config = dict(
    head_dim=32,
    vocab_size=8192,
    qk_norm=False,
    init='normal',
    init_std_qkv=0.0479,
    beta1=0.9,
    final_lr_fraction=0.1,
    batch_tokens=32768,
    max_seq_len=256,
    train_tokens=158700000,
    max_steps=4844,
    dataset='wikipedia_en',
)
Each number is 128 + 32 x the weight over its row's rms, rounded and kept within 0 to 255. Layers, rows and columns count from 0. Numbers have three digits each. The size before them is the row's rms in percent of the matrix's.

# gate: layer 6 MLP gate, 512x128, rms 0.0709, rows 150-184, columns 0-127
# up: layer 6 MLP up, 512x128, rms 0.07, rows 150-184, columns 0-127
# down: layer 6 MLP down (transposed), 512x128, rms 0.0682, rows 150-184, columns 0-127
gate150 098:108089120148138079140107104104093114164103204119133072093131123113097054115128156110099125128154203152077165174197134132134153118206162134101141073131154102141156189105099123205188085147129140138092105131121140096140101061186122117175117170123156104091124145108132095102129131119171107135097088100157134168095105173126119191065141112174122137123075162151144122119136134154127079136104
up150 097:160052147121144126152117114068128132128138141069135060129128150107102116104118114172149111178122147114141120176155158200140154120130191155100168135094138131142081179168127148150086161053113112127150095135100170095069142094224129083111135133103150088101127143110109123104096143127141116142159095168139144141107135181105112141091109138164094103063077153155119160165169096195115046114151
down150 105:114085077117118159180131096123137157113117143129170108158026167108078103138147111147159145117148172132121099110146083159090098085130107136159194120102145160151103130115168102122152101116126176132181109137000107094133112121113160091132176120161173088059139099116141126122137145057142080114109165114170132148117130125095130112155167140160094146135153102200148187119101144137153147132146
gate151 097:144125115124184124083099144132076118118087148158120113123147180082098164127106121118048150121130148117182157045136149138142173133151104119140099076196086064117149191101107145119174109128102151113123156127117097180134166172210123185132125095120119201100136091149141059130157142112119113183139128138152121095175170162124149153066155073102127120162064103087100135102144109135131127134098
up151 089:108184123119150153150146071127072153165133114092111040077114159161113117128154090105078188102120131158149147111179088135146152104138128115163106068203096072116101153123101173109184159138115131146136151139142105160178160173164162177138134159126093166098079110110128054085162125131147125117123117147113146119182150193133109182177152097126161111137099149137133121073126123087131174054127
down151 090:123059149138050118141144139112190086055166131148096161148130117135099117182126134133137068160110163115141111146120085160159120124148164120157106135110147132105161125201069122107162100187124094060168190045076130122148125193114109096105072134116142189093150135076088111144127159147155181126117123183151187081144130109158110131104127157144148165141083131112111138101122148110120082112130
gate152 105:164112200122099079118219153075094179092108172110098107094181118158151103117100118081086114092202146105144114125172131140092105104118129168084109111127138119132125151147149159171118159152138114134156124152152188141095112085110108112123094093066043164182103146115123143128094145096134066169133148142118109127078110103137123098151144115047118120169118123124140053157121157201136142135106
up152 109:143104156119099117111144121089132105161090139111165124111094109137132156097142109137084078150082153081177141140178093100166163154079085097179157121137146072155090186118181129094060110054147153113152094139135133158153170150177147165188093125172139148133105107144129129148193155134149106163096150149113152126112152151083202145141086160119089093135123156105158131117029092094150112087178
down152 104:132065185081122147146135162064124107119141106117076148143122118131125116131082154102129122138136116097060105108139104161146141079065126127114120114108144159119120173204175129085086166133127128136160112217163181088119129158113153095099140144145127136177129206163137111081115124140159111146135131090175077188067175064141123062169147145153087124154060121147124175146103098130113097110144
gate153 093:084062186097145146123144155096159178098109177130140163099131122169128174116093183130139198140148176113111092170153096077156159057130126171137159136152132119120098177150152143189077124171112088163081114146141150097095147128146080110140073105121112217133146124143131130133113124104125111155146133127121081115062154066118097096131122068071133179126109109100157197118094122095160138091125
up153 094:113122135127160192138171134069175128162159156145096142133091161142163159138110200104146195103085186121114106128138088071121132088131161148076139142142078200090105149130121134178102104177149089173117051121148112143111190155102116119135125067071057154111088164164136109119120118098146125098123154092123125156120103092134053075134125146116138170120078090154096158143099130099149155136166
down153 089:122120080159115146150110157177106132142110139103113154135137149133105147140123096114100107100073042168116097147110129139162099188129105118110164083163100079210144103124151097072154119129135132050122130116081123076138137099120160133071105146139104082143114110107148158184081119113129155151100129165099184146194151148126177143169158124166127141122183169167084094174167132127128047205097
gate154 094:072078160188113125127161173105099071134161140183167085117132084127123142114130131161113147153137138072163150189139126058142130132118038101082149061159111177077104111152144148140122149143135184116165140129133149150139133160105113085131127105107130183130131168131104122120107143147107071169088085118182167119081057178102148064161121168085110103182077122127098136144094156147145124151153
up154 088:111168087129122081076157149131153104177096157113169158117130185126200185064137116128152099060159055110136134141131142135110173116198130141134103121150147088099139102120131139105145148139101093124173057102058206088161141121099151162132162147151084115076126113130099089092094152113134111084210139145133139154127162118117116100117117149125164160054103131075164110176140124138113095152147
down154 093:169120102118180119143122082184080143164141140164159153090132120060148134112134112188136136090237142110126160109136123101110150165104102146140125114157176130146145167136112093163134139071132105137161127177075178082122139144162170161176089072178155147101099113166153090082114163129076116122159123121135123141149090063173153095092133111164138110104091025136098123134128129161138165158092
gate155 089:150092133102177100140092164112110085059158111166105083127123127116127157111149085135089116161084131135204124118155132143148181132080115136126066140218083147114090193160115118112172153140144127139106162086114111175088174210136125084135129067140141164079097118145133068125151140154140112162137141130188133082147171074115127093095160157154132114124066160090131164083145142105134149101088
up155 084:097238110147124165080142091167094172159115112093180135161129144107153132139167161112120094112151121170097156157133144147145142151180153157068109162118123146177155145091061074118128136136142134138094171149090076077120137079069101160104147126196207105104176164086128110158118156121150132120138085087132130188100126176130124186095106067101123144120124145132124126119128074110100093145160
down155 083:163096135082127086086161161083097108065088120159088108123112080120107147101139117160183163089130135112149119084105153143115114107081128145178099142099160172066177106147143149090100162156062150116125163109065157158098128188209147144110074132146130221145115078160110153138097099185136162151144139183106110112148139085141140155117105112176091113165109134117136117098119144138155147204138
gate156 103:105071138170109058134156168107131097108172178153127127122126117071102135162110147081149145109162140106154112143106087193174109120129117085147113109147148121205124169074166127106093128129071165135131162144144139102101093163081100073110114127119090170139113130119119089119029205180131113177108134160171101124145155102107134103151160122117060101140097129117140088163163203163110129176142
up156 099:110149116103147181138134133132162151224138115185155164158110118151099125093116082116139154112081138132145172043165091128155153090115102154138097119130107054103092077094155130112124155126098097163158137142103108156162124092190074149090129183144087125184109117148084167090153141132089133104136126122075156153114121128097144162205096149142146197074083131154143189112124156169122072127123
down156 098:145202112169122109087122106174176057178160100184140112134152128179170120135139105158088097097145167100118108063184133161057174111140152149089106118097130128097144108136121081118070155139164159155148167086129101089119136128142147107147129145128139073172158118111082146123108154145135098087100157141043131130149134176115099129137113093192129099084071167124142111142154150076201102089140
gate157 102:077093145087130116147194107092119132150135116146116123142114135072077119140068113091144158109114132081180169178123191120101070117149064112118162086156085106144118129092163122104112174108109128160158125100148181124137112138139085130127185169096074175125160109166090118123128223155118100114067137130146141150117182178119146104107118135144069184135067149187133112100119171196125111136118
up157 098:142149106098103102121145107144140109082161100077176153096118146086025151068055101166130155167165122129048132131131140114062146109116161072095126150110114113124135108125109087136128135151154129161184129087136138075097126169121174114115137158177157166143149114094125146181180135125125125093171101137104071164165139169068114161124107136170123151151185086182132106125120154066116143069143
down157 100:122108147097182109153116204106108100095116145138137079107156123101152096095206089106162078131159128137163103107097110110148136139112037155113107131169154136155127091086105132146087105132188134084039110122153168113180114154147123114166100171164107115133108177148152125156129103154134198185140122148170182062140123098121158129139155100110138109105077102199154126125097068139184120131114
gate158 096:127069140099104101150072147098097129132144185170116095072155129143088159091071149113134099121146129076108092129132158088113188120153117112074120118161140142117159164116155182183145147137155145114129178138166151129118171186150136158129167121045102148119108105116160128135198116102104115121084065160162151163156069160173147097069126130134217126078073084128113145117089131170150116145147
up158 099:105123138114112121098169129119112143115108112152146119140121132118135098223080182166115150104141156178157153173163127190116147157127098094117170162116101080119122170115141095133048153062132116133165163120123104074109111122157145052080114092149153163156236113146097158138145141110139152117159096144117122088096169146152106115139101118075078149158127129133058162124190139078070116108094
down158 096:170148096177151112141095115116146136066103130149151078115088136128112118135193121148088189147084155118121163162128139125159189093086083091152158155131129106117126113193087085147083112128135105130118122138224116131109104123128104138090153135167071188108133079088092113144113159118158175108162081150148133153151206137132117106177024149169110118155112109151108125202081145126109133128106
gate159 105:105146142144043102098157097122097143165125112067127125082121096114079102123095165134118085108160169177134139070171160098101097126200088110124073117140179079149150174109141105192159155157151135146142167127146133103106132148126124140171103139133082188157098102117138116142114155156131089111142077182148173166097146160126137188089162119177133107108120127133173151135122122103144103021065
up159 106:177111105130107172081144132118195133088138115135094137148114133142106146150127142032099171076149098088153103091149111115144128154135116099110115138159153187096107096097120153058158148169120114161144155135113111139154072148175151149080093100076115130100181107143169136065134097164105139115134167159147184073174056126156122108117114155184102151126161162120123099138154154140165232166125
down159 108:064148129122149184108141122147108154172109135068124167111223160144180165180202187097185111106122125103193144105077150122082135141143071117092160107136123109137135071137193128143151138109113096161081147135081076098146143110132090067151119139126116135102180096106074099095135159147122119142109128151129133145087054132153161114127127173124109114164139054157132161113095171097133122122108
gate160 097:102110141090119130135130134120153143114123132152072174093089110137089163176123129124110129125170233148145087086168120145128144139086075122131103133149141132138088119130176147151187144119131117131171194050100101080098138140126126161127094129126132135083123057123080099116118137148183072116104141183112128210138133078108175145122127175175142076164142123106101144135140127159223129061104
up160 097:168032147106118116122112168061156111091132107153172157141145113130135156112084101110156116101058101126157124113090147073138110108090119135127123114189140195069176157166173127160148125160123119134145105151125142156134136176169114091160128108148108176151111167148145097075107133147132171118108141143161165081138176074114197049119129138126183043113093164165078100093145116135127111132158
down160 102:155215068118168134150150090162040135201121139082145094142173139151138146131142136148100140154096116109074181161143155141204144128132144127102085144109099145169086168078127114115134135119153117168149101160141082152129167087103110118129169142108101083092150119120194132108135117085137081164096068116123093158113099200125106127108147121093096168148152100112140180096117089132152107043133
gate161 104:149088148149125115166148097095079132130162107119154127094141137129105116069120158086052123122194192180139148088128204127075061071169126123101091117136113113155132148125143152161140105138100087113131097144151161045122178185106138052158176140099064149115159088133148138102131198113104122102112143152160140126096155165107094121131148128142156087190057148162150133136109126158139095128125
up161 103:094134135216155158073056145168125155149094141060139075079139127133140097151154128124158124106153205147121148086113172082094152144129133161153124153127120096190148051115083141187147070095096091149108173158120128154118077151164153155110136139112125132122112110193152093110152109094139115167125123121157143107102110160157186143096132093129145059167129116112164139140090052086132102131090
down161 102:122125110113140150140155138149114107138171054132147145109121119126120105168175137138083097153149119133173118105102145153111080142097190184132119127104078156145145121159125084209185163118081119112145141133079148135096165106153166081158163110092106159062160095125095110128103144086169092078087156095118098142103104159104095093130170126153133108119133244185138123124126072161075141052112
gate162 100:083100144161131092146143124134145099088124124149145130083145061145104092127132176119054112142162132096138110149161145118118146116097120113147140110098153172139086134164228114154147169106086123140131123060110112062117141109148140138159204101128093143123109096155051165111145143171066095145014138145152156149129122111101112166152129160108155115134143111127216113127107190088137133076118
up162 098:205125108138122178114127152136133189173112114108073080142137120097132158119166169188129169120153167183138097130198143099087114087096134086078141103138111097092057113163134122142106118163121114093200183130113180108153120129102126134124116121085094131071050141093112137118135095119110132137099086100085138136101118099151135170159122138141126166177115127142112188215093162193160140102153
down162 099:105097144120122124148136126118132099148131181059178151135128142123089150116189141132131083139146134155096166143126131119135102170122066123174111119113087117133163074129122114126085111159139084161094125118162072129122131135118198106098146140069118119109132209100186138131082071157136176157135093159144132022115179209094182157176090090105151081152099127163148124136163141113181102164129
gate163 085:133137103098156163170138141176087150109075134155086129083152131129109089081141104132073134111140159094096111141180163148192138089131088121167145101171131156116151155076170203099141135142133188052107139162121115113142066105150132142200172147116143112084113136153112107101142093167126077144122184199108095119158100149095065167070116157133168120144123093128130126125101103114112174198092
up163 083:107140094103107187144149111172100152152112132170084132150148091133109169069142104114123120124153135159128114101198169135131169123097110103167091104164161122110134165102153181087202144134138138063167198180112126111135086124130133185208154119129181149111061166095139120068179097121108117097142143201136118106108074134120086133093141142150171127157095063128113114119072102138119172141094
down163 085:097106147096148083086125178118181124116153202089153120096139068139182091146159121126141121096103107109110177156101170103132121085153176184135168123132086109102162057067132102137095127121082162127127115168029115113152101086128178099146111159138135074173126165165142087128159160147123101138131138099128111115132139157163114117203108111089159150087083176138121190140113140083150097181132
gate164 103:109072160180172107119134126174117093123122156117098089111175127082102053077093084101112108090164150117177169187130137116108111130168130115126134105206099121144131172201133088173158134156090153142080162099161116121084120108100107098186123118116156126090128086069075073147176137127122107111096125107130115126189119206095117099096154111146070121134119135166084096170114124095159169118127
up164 107:129158135122140111156084130044122173127141126153152129141082113185126156187139197150093117149101124139160130108133092139177147100133132108121106139125180126179143118051134192088067132191161136079175119133132126107131123146160149163110085154117090140179126151135187121120068143150077122141124138186152137120058123047090129126107107182059173110145151084124148161124112101163089091150113
down164 101:118117175119191112105147122052075137169164152177105118156145122150070167137097121122160087129149095102160182130118142097166100056085047136154109116114109104096075135154123108107120144117178088176090129096155111123175124119136099160151139136108148143112141124132099163144155147170128119168162160086138167097114125167165125107152158172113059082058213134179099079136094107083107134141136
gate165 109:129072227119169102123144154092058106152108179142157052084125139066116099119123154106145119110141167122137139177151118109091127089107121148100117157115155128179095117083175158115071203153162095083117138190163113085132136117119109099149150124061124165118141108099140120143119127096138097161092102115161146142127160164152107081053097119085190101156112106158149091142140171147190113125118
up165 114:119159104108135163126175072126151152139113081093131130104097153156139200125115120131128059142130043112128129120098117086165077159121126114142113119153150117125107160126150134095121088027133137169146135075135130159106178126157213161103101202145212113149093111180127125121161131095119113138145176114112108153124139146107173200169150132163098175143098092118126182121137134116050086117138
down165 109:194080162134139138163179145182117159158170074122123149099100102101119099120146122099173157119162120116085133165123105069080108136132092185106073117184168152138110149147148119137186171097145057095150135148116158118078110072092110161083116065101152129169119115148132095144117180131152090172112107116129153151121236127132159144166185129108064114136109138152117126103101124092082144091104
gate166 108:055124109083180068114104088134095104140122136151049121114181137103120146106108134126072121137163132168147160151138122131109113082193128172128131123121133063149119199123123097169124086073125182100097164105145154128115183106157111071135157081140101171158111148075121159115134143127101114151078065196153097152143174172147073127172172099097123136144162065121145101095091158116134155150109
up166 110:073141105138172115112141103098146124150127133105081140100127111134119123178142179158155127159143124205085140093130109119137152147144135121079160109092156164142045151129077147178163073090133197078108103042119123139110107102127141119135154129128118110132073088162096147150150125150116108087104145097113152174194164172134059201149190114144175156185126110084153145128118167094117148117070
down166 104:106230160111160155146124150116087131139097150107105211105178143143184109134173171120150092091135055137133110120111160140087120136138149154154144138153107088136098175123116131151066114113144140092142142142058128103158142064097141107126182136153162149142125124134110147129071140113103125125107111131121147153103155162185160116148156091116113126146107147127130115069081153136000142145089
gate167 105:065116114096134116073182152156108128131123125166088106059153105056118141189102141085099151166201184100137135145175093121135102109112123133095146054127162143132141118121116120127112151148134107144144131142163166119080101129136103164148155135128109167094139125200067106114103163105125105107161149106197184139188112148189103150112162078060116115134119104139084045085138125174146121108147
up167 104:164098161169167088167153142094135181127149071200141157146125168167130143110149121112155116089092113149157131122051121107122171112108118143088119134186172134111100111114163134114151135134078105073146093214138110114134165172137145118117103127131117132119116080119232159100104146052092129094158098112105077099138105096127108123158115140175121158140047176099109175172136140169153109100091
down167 105:158153071113138079176121138151091182138138088086120124070091163138081111153107102147100127161095162145078187136147127145070123137127117120159196069144147190150179155142126146148102123079110141112169127086112107165112170045136143120061128067152078079108132123069126187149127143118099125174133152113077095155185120140144147143164155187120102124111161109100142114170099098150131105170117
gate168 089:138051153099110149162155190118139175104164162162178108097118151079116101135140124172122127060141107159140170137118218115109089118173144112148123089131107123064170158109117152118088085121095182102169161138117134088184178156111154086142109110132136208102172150084166077101125174141167140146078130158137084072138119150173131131100193111135148076153120158132118119135098131094107109114159
up168 087:163092143123152136142081159161131110130105096121106098096095120070110115230135173172120140155116113146146148096102164199127127121126135110122117093119158184119143146144141168094108150163050173078078165136136082129161177187111100094109105126164152131074128106155096176159162168118141134172177124117120116109081133071129126182078169199114085108133120143127085111183184158112136167142148
down168 082:084187071125141146095171103094142131163166079111148171132125124136056144107134089080139122145101186120112080154130136099132117130134166157165117180104087160124069099143116135117140099119189119169085137095144143142131123130139134137102119104093102133102125112155135200086035153102144081098170151117098078139152175203097171081175064108126169134135120133146125112054150155163072114122150
gate169 101:132111120142131069108098130159128105119148166023081104094188074123129110119108123109098094088128120123120146093116155050117078087097159052105127113177170147154207129093115122182135118151059077121129134118177183097139128167084116103139132162104112184138192075095140099133164180161154103152123128103136105091144154157088106119115119121132153094124106066147116130152136176124148122104098
up169 098:118182207143153099142091155175138147147077135110074176136156110136135140170192143103116130107125131153081121023166135105097091099141131152101121121149172096149166121124150127145102146153129163089117135098154183133139135111148182102156060158095115122162192039129130100155100122093143089101175133041127101118084195077108106133133112143118174126125135069114139145164123168132139139128115
down169 100:125120117118198116143115109107061155165148069128157155163092072142153187124115131182127170137120088033108122096135030178151138136070131119149121146198127198147110110106072147143092119136124071066056119115157113124122132117124178127144076163165123138123111149199101159175145093140139097126149147156099125161145139115094098133137117159117141153164164151125142140153136114151065135115140
gate170 094:140054155142104167075124077118136144131119164125109176135140118079123132150136156146151076153113130097183124080108120131100170095125087104088086136114125157127136146155088064145080101103104145091187043126166176076192160130119139151117152106103149177201192082142128153099142159095188134117133111136090138130104119140084134120078092091166133145098060114119148115184148135171147080124148
up170 092:143135138146151114057102146152111040129073120037184135177113100148125105126129180101118178109173126114186148167136072122097120134132153117138164113126151105116144097144128182073154142074176113154138150121097102117106124106137088079175138123088172085100160160120127093147098117077152144193074095118161170170113163153141166072159117130083064146139091146117179110092117125114164106125140
down170 091:115095107125120157133108098107145194127096187083145099164114067109074101110160077147155096130156168129130104116079136142125137098141132070139130047179200100149138199137078178144137113127191107189141093061134092137121123134101113133151164079127159151172145104115142125143140155087148169154125119098103139160146083114144096135080111123108121069095137101167199125175113159118117183149082
gate171 095:122137128135052155058082153151115127104143133093078118095137099154082132093123151125115132134124147138160131140117145067136138113170038193142134084137134057127074127134173119153160127093162175130119084115137109087113176148151099128105177134162105168134109152085087055112153178132170145132146088143174146145134106132085167131100151086157136068061153139091122127146169150173210102114148
up171 094:124131142146132161129126131168109159076112137097120095107170124114147170114044037130163125179107099117168108157065142087173087108130095198134128148153081100138150149149198103123125133064125094153119105174106129109138150182137159121184132184137104138130149145143096070114138112097115120106132168108133108077103045131137153127059170077210134129115145110121142079146165118123137150165161
down171 095:149107169130079098128195136113131084108103102146106173128117076135150123116129176113153120078061162172120063174141143137117206138134143118091133201136111097099206132072146137133123114163160155125111112106070150159064134098144143141089106174117130110139104188124143142132076136108050114113138126078113155193090115131107167160084117171149165102136128142096140058182146158098141133119160
gate172 099:111067128187137101135152132155110063102065119113112097114191142149100120129053091145081096105134159103154119183178108150152092120178143104144127173153131071090094130134174154132168171145096206134074101068142152104078116148149142136180164083157169139154057107115109083162154164146138084129090121135131096158132092142135159153100133126111113136125155128079180137106081147130191129091136
up172 094:160098142161159143123121161099130125096131081134134131131162144140132077115087059183152070202153150122103118136113120134174076067152139150188159170174107064078103144107129139078116134128120209102113105099088156160112112168141111108087083095170148124196093072136139147147097151128109168141156142184089053084131121105150147183101107122128144116142161147069123187136133113115173141135143
down172 107:146057118090138156138104133136165162144131146167119166082125103138110179117131147094071133124116152119106018112145122154114092178091113088093137133124154117135090120148155138150192149123137155121133123177011154098088141073152183195164130119081137109091155138130177144125127120108113127058110094141146119183121131127152185134104050154179110150099161148079148131112138132104140103132160
gate173 104:100116225123119086109152110114106107138124154102126150123160151118109069125154181182134156087138118109184154195187094165079165146109125097102102091139165131153056141177194084122136191168123198086099081137185137084126117093061073109129101104143118143162099131121093113136125138128145096100131109113115141121127117161132148102138094088121098123185137049140149118125058136148126145127128
up173 104:095130115138099061131150194114121089069177071083150090094087159053096133158153118124139142193164155166108119173170160094132136097110104107071120140172174197121073148128112098142061120174138098165102138149108142133083138130088160154124171059133184105112078083118148165106156106117148119116127139143121142102096094150148158162124184091163145080121157170151122092132152121116127108118179
down173 100:135159114149109140144121139025127123138146111110139104144201117119130183134115092166107152093201177108106107144131144123115098100185142115149084122130125109156138147095106097137123176137094167146186117120172097151069129107163084157098194043158182044129151147140109153152152155130142096158144111136083117152158069148085071136126145108191142133138146089154100114110109101061167127097149
gate174 116:097088135129111143128195146109090158134131124099111139120127125167103156138143116143135083133198125115082167093114139122132158101124074126123158121154121108112083096040090218128084099174130134119169115106176149106097121150136107104163167109118139216182103069149159098142127213131150096139058109087136143129153107147125113129123111101082119135106040120144160132156158153131137141106038
up174 131:147156121109179148150051085115123122105131158158100111157168134150129135100137082105150122065062101175172119170158146167145148114131143150113116177085107084117143112115183134114173204102125137140098149144104078130130147137098101124087119128149167059056102154136094136133147128173123114124111177128094065129082071123121095142130190122178106082140128164145129100146101135072113086184213
down174 122:192083176153153104138107074102133134090146167071168148038084128116097165132116134165158153137117193177109128136124130145139100145192124091122157090079097129156157130117109085088139153174095108120069122176138065116176164104172091130134141166143126181126158109086118189136059091119139085129148110095107064148141150111127155147138162167102125202141115139084137107133091108115146155097148
gate175 106:121107109072146072065154157104103087170183178104146071062129065104127117124112085145132080158226134100177151093154180089148114094135090124120148103114110113186148155112178105133153079149104089104169113107154138138108129137146148157145171147104158173090136100099136107108124168187190124083106096130130075186101131177109169104130155162112096109170122119086157156113145166132136121119121
up175 095:103145147163117136166122091148098167125064118136094171216131172162114119123114203078124126106061149168088092183109103134093172145125160130115102171095118160105136148144105184146096196110121202133097147124123120109135144088138133139093081130140088081147082128159125184142125109088046124161130142143156114096196111173113106172111079123139122133122134093183125081113141074173125150104122
down175 103:160080152176097120106156149157143096168132150141152100133145106106124131152145179051129120141127105146133168132147159169128082082095143160090104133131117093127184126145114196132184155134121090161080141091149142140113072200054127136181125120093140144143069097137076130095050095144115086169086070160141077129145161133095179125176101095146127197146119130176114156093136127128154115085167
gate176 092:191080119068114153110056164171117095160151188118148093100114152126058111122084154142112162121184168116115131175124105096126161131195091130125138156194103148106116117112144150195149097190102076183144128112083087139143147147127089143111102075093064174131132147094120080149145136077127134150129105125152133099133122171127166126099156137144150042114133102114192124139130135163148181157103
up176 091:124158149102139139100183118090143227133103131143096124130151123148080109146156174102092082103176134154121123079145093107115050110123066112106127168094133147072103104122164146136123120095181097084145163142100126210131154150073173192150106094145158144171154142187143098145163138129104089125133149157072106077087158125138089138131095138130156107119113136131084203150140121213099135125133
down176 090:200103106095155109136075121126128149139146143105139102130144125158134124080199137127147117070151087109147106168108169196137162208118115120112163129127129100145138135080180142149156148161080047132178127103038085132122147114113104123106180154173110168140117175138126126159107187131105152101104119093091085162160117197090078115128112145129128126164093098117154088149059145117174163147088
gate177 099:119141124091126101112092165167128139130091164043097110063173076156116101148079213099097151129206135106129144140145159134128127124104124084154135149119091153133134168151129168151178136149132144123116136144149115121070167079102125118183145074114080177156091099075107078166193112179138101121154113179134101122142128165145152159138143096056103109172130081116138127119146157081098141052125
up177 093:170100103153148108119110165115134080213178107118185103125088180112142159104121082140188142109073097149180118128105199080132050119120124129137106134140148090132132120097135092108090144087113111170119086138115083178128205164147163148085097174173199146070184161145154106097113143106138129147111106111133145128134091138111145132085126133080121095090141166101148138076139135104141104192170
down177 095:134149090116159149126202080117135145160136119150059080120176171166152163129122113174128155138102139129120086144148114143115047158166203127087137158117132125097083133173090104062110125104061132118116122163112156153114116167122094096202171102101139140116095102165105126158150099110198112097142119120157194116175119078166150084123091141128143119150117065096122111125122125144189056085142
gate178 103:126117161172103122096129102093121143141199166108096106147142110080165137107132108098156181124146159086159107162138093125091077050175145125155092127139129114148133141133097108144139084110106141103157122203126124031075100097167093130122184140098158191113134130132102147122136148089092128136090099097112098120140155070133101129115155079120131114159108151165151124202125128168180194085039
up178 103:197080189126072132096125161121093059124111109144159158165121121052127121140118090139159083120127186127119123148077110149121110111102156134166080117098094166168057141085116112145101132124087159147147128145121114091127078124120107110086072227135085148134112111141113081148063190112192150142112123158098181109160122138161090107112063135129127136119139174132158136177104176145139131172134
down178 107:115204110134118078154129100158151061114111079164148150104108110142138155153069172192123098158181131145172095145103171132160153111148153105116149106161109121142120167131125078117166179132169105147173081066160118152075150147097163068098139111114106080122092118074096130076148134043126185135140130127116163158129087106098136112110091092162153125165102100157160146207129173125131076127147
gate179 104:094093143151091123077105130156102127152138121101073132125184073099092145129061154199110093135118163072145107121128107094106164090155096154127118134224176176200145155129102147192125098176094097089123160101169173074129179115097117161186130101158118184120106112116103122161111172135103099123097140190148150103124057163101081095113120143147132108133129121125152148115111123131150102087085
up179 102:131140113141150102182163156149172131108091109136106090126109124132122085137146096055153147131158120198156141153135162151134129109101150126159132090093074139049090134146190150089163194110184149122138099112100093145069054106071106077155159153102130107156103137149135097100117097144148153154125078109171124148184150098178135211116190070102121127121135127137062120161158097132104133121178
down179 109:141125123112110119142075090119096139112165134112184154164095156156113124131135177141134100113061095145123067149170149049131167142132079074112153142113172080069115112125150135107114120071133159150096132182129127130091112198166199151104129142131150158071096167133118076107108148122137138162139145084110177202108163141081159052134145153192124138144147153120136067140149189145145153174119
gate180 098:078103172156122113101183149126149092144159161122158109088144116113084098140051092152110096117128138102104136169135088055139148084134129119076132151132130091106080110141137183142153163117145148140126160119128097095162184156144133105182161128125177163134184137183123148209178199127109061128072114098114070168142145114084133121061182127135155128167130120084137107099111089127103181093115
up180 094:171117084085088143120150085210144068131170158120111144133135135161137115137111112180121141050112180183139164136117179105127185123183134149136121184104111102110075125154137150134125148122124123092105068047122099154123123187168156058143169157144141140115107100134178052160143131149171107088118137124138132117158080124064187146086157159125153099092106132113180117105136114138117093085148
down180 106:115120120156080124117139165118167159139137154133141219139124102138105140096135079151069146131085151115134163174156141137113138191084143124091135164070128100114124094143161164129107066140152151084168118213067111068143104102127113135118117133189164151084175118149096209109114163088069061119088124129158158110161144123136118163088083190156111092120148138085116104136102144110124147090181
gate181 104:144134104129114167093139174126126091115139131078134112106108114031116115178122142158144095103129172131111123120148108115114133107083134171102106107133137141144137142160103123136115152109138098182095129122145182157097188168075188179163109101080102162133096147200079145101191168155107051142094093130088195140125166072095145195108158101111138130147143067070136082120134110149175181127146
up181 100:145149083093075172123119157138177092143149063089119134127110100084124153118139190164183070114134203116095146124097082138131145119079109209116104136130146160149147157111139086123133148098166065159138156127117150133114177126040139166169109125081122163170067123150121149107151170147107069150117080148092157166088132072105132169130119109130138161116176076093121143089130126171145183145119
down181 102:130096094199099133171123100171132116164153145095092173158120138109091165119109099101071126088134148121160093141109083165155102184078097114120107111131076124102080091089106092165149159127072092068189102139176158108167103163111080057108158146145145085115115200124105156108148151085166140085118159149163118149177133112143151123154147122139108138122151179191135175180134127162148068089137
gate182 095:070095194123167113101161180140122165112137136170118157094149129148140118185127105108170085150139175157141101153096130118128102095148074107147109135134116126133139153037092130120121084143127148129154063043153086082112081148124104049134141127121143127165121136094134127159163212156126114172125142119148150132182093117155100102092174058138069125117124080126138050140137164163128153172110
up182 098:108125124065071143121132113103110096177129150130128132144142100109209079063211145103122114109100096186097103127135129138128154085133141134176135172114127076135162132141117126151138189158176118119182105156143134162175160099151139121132054161198141142080086122157199131090121166123139118130105109140136150131101123133086155103147098173088148063107153206194123129094085129114102075132139
down182 098:172117111134191154145174111092127117089110096093121132113172121184099132097086161137094136165163141057088179088152106169121154074138083164163118116129128142107138079184123080076124089177127109175143106150095186122181143126166085140202119108140132129193133149105151153080172092148084118079119100097187116096149093148107155104090137105180165151124084129122137109113163134136145097091072
gate183 106:079157149101136056113155100151132073154135149173084097132136102135129131177138122126128110134181160110209144136191171106122096078160115153129131153150121090176088116128212119117124115127119117160118131073121198126149124137089085096145099180109121154116064126111107093126165156151093106091149084138119111167140128105095195102085173084078141177159164084098120138141110151163167060076112
up183 100:127116158128068155132130223163108189147163179098178128168195105095120117102140105112152125135125154097112166064129180102032112109194127098094086112107098124112141116144149171152133081085171172095198076118124133091152156154148101103114118127069114108170103156115161137129157138086158113116140134101133133146093132155170128101158105136137162113121126112127123179099174196108077109119170
down183 103:131162052132108101166111103187163154197143155108092142153163115134111135101152147156120135130146144106132156125178111157143123106118130103095098095117080094131182176140154113213174086118094088143140120148127163145102100081144137140238131141104166062026121148137159192130166132118139120090109083138150109120188120142150088095127083113102131160135130117143062168101117152149107121096108
gate184 101:106128166120128092107135100122093060135119151095115174079133097064126098168109136114103096127138153130094105181167118130062115086179123107151118115144147099117189146090132107169097180149102127130132094090193151133132103185075124160168179186077102219111135118146161088106119160116129110153117119169130133094169178174123124125116158075157108074102168117169084062116071128155131155147131
up184 102:143135125139094128110142201121167103124142132099156126228079109067109138118154164131157113140131177127176091069123153156109113135144146119084122127151120174126173129131158216149074062146120146136087077085120132175116122143122139074137080113163123137101118163138113143083122178136137111083161175103164100133115143077132137095028116149132152141174089104076154153172075094152101120103139
down184 104:133191160151137146150099107134121161170124105155109066129151096078174153076091101171130139174058106083096152171096131169172163094126135156107162145144118093159125104117106122106099118120135136088141123074221165174137158112068108158162131139115110110149148117114165198059114152085139152142085119140074112091075120170127089163161110111122128136144173083106070176103133145176113129130073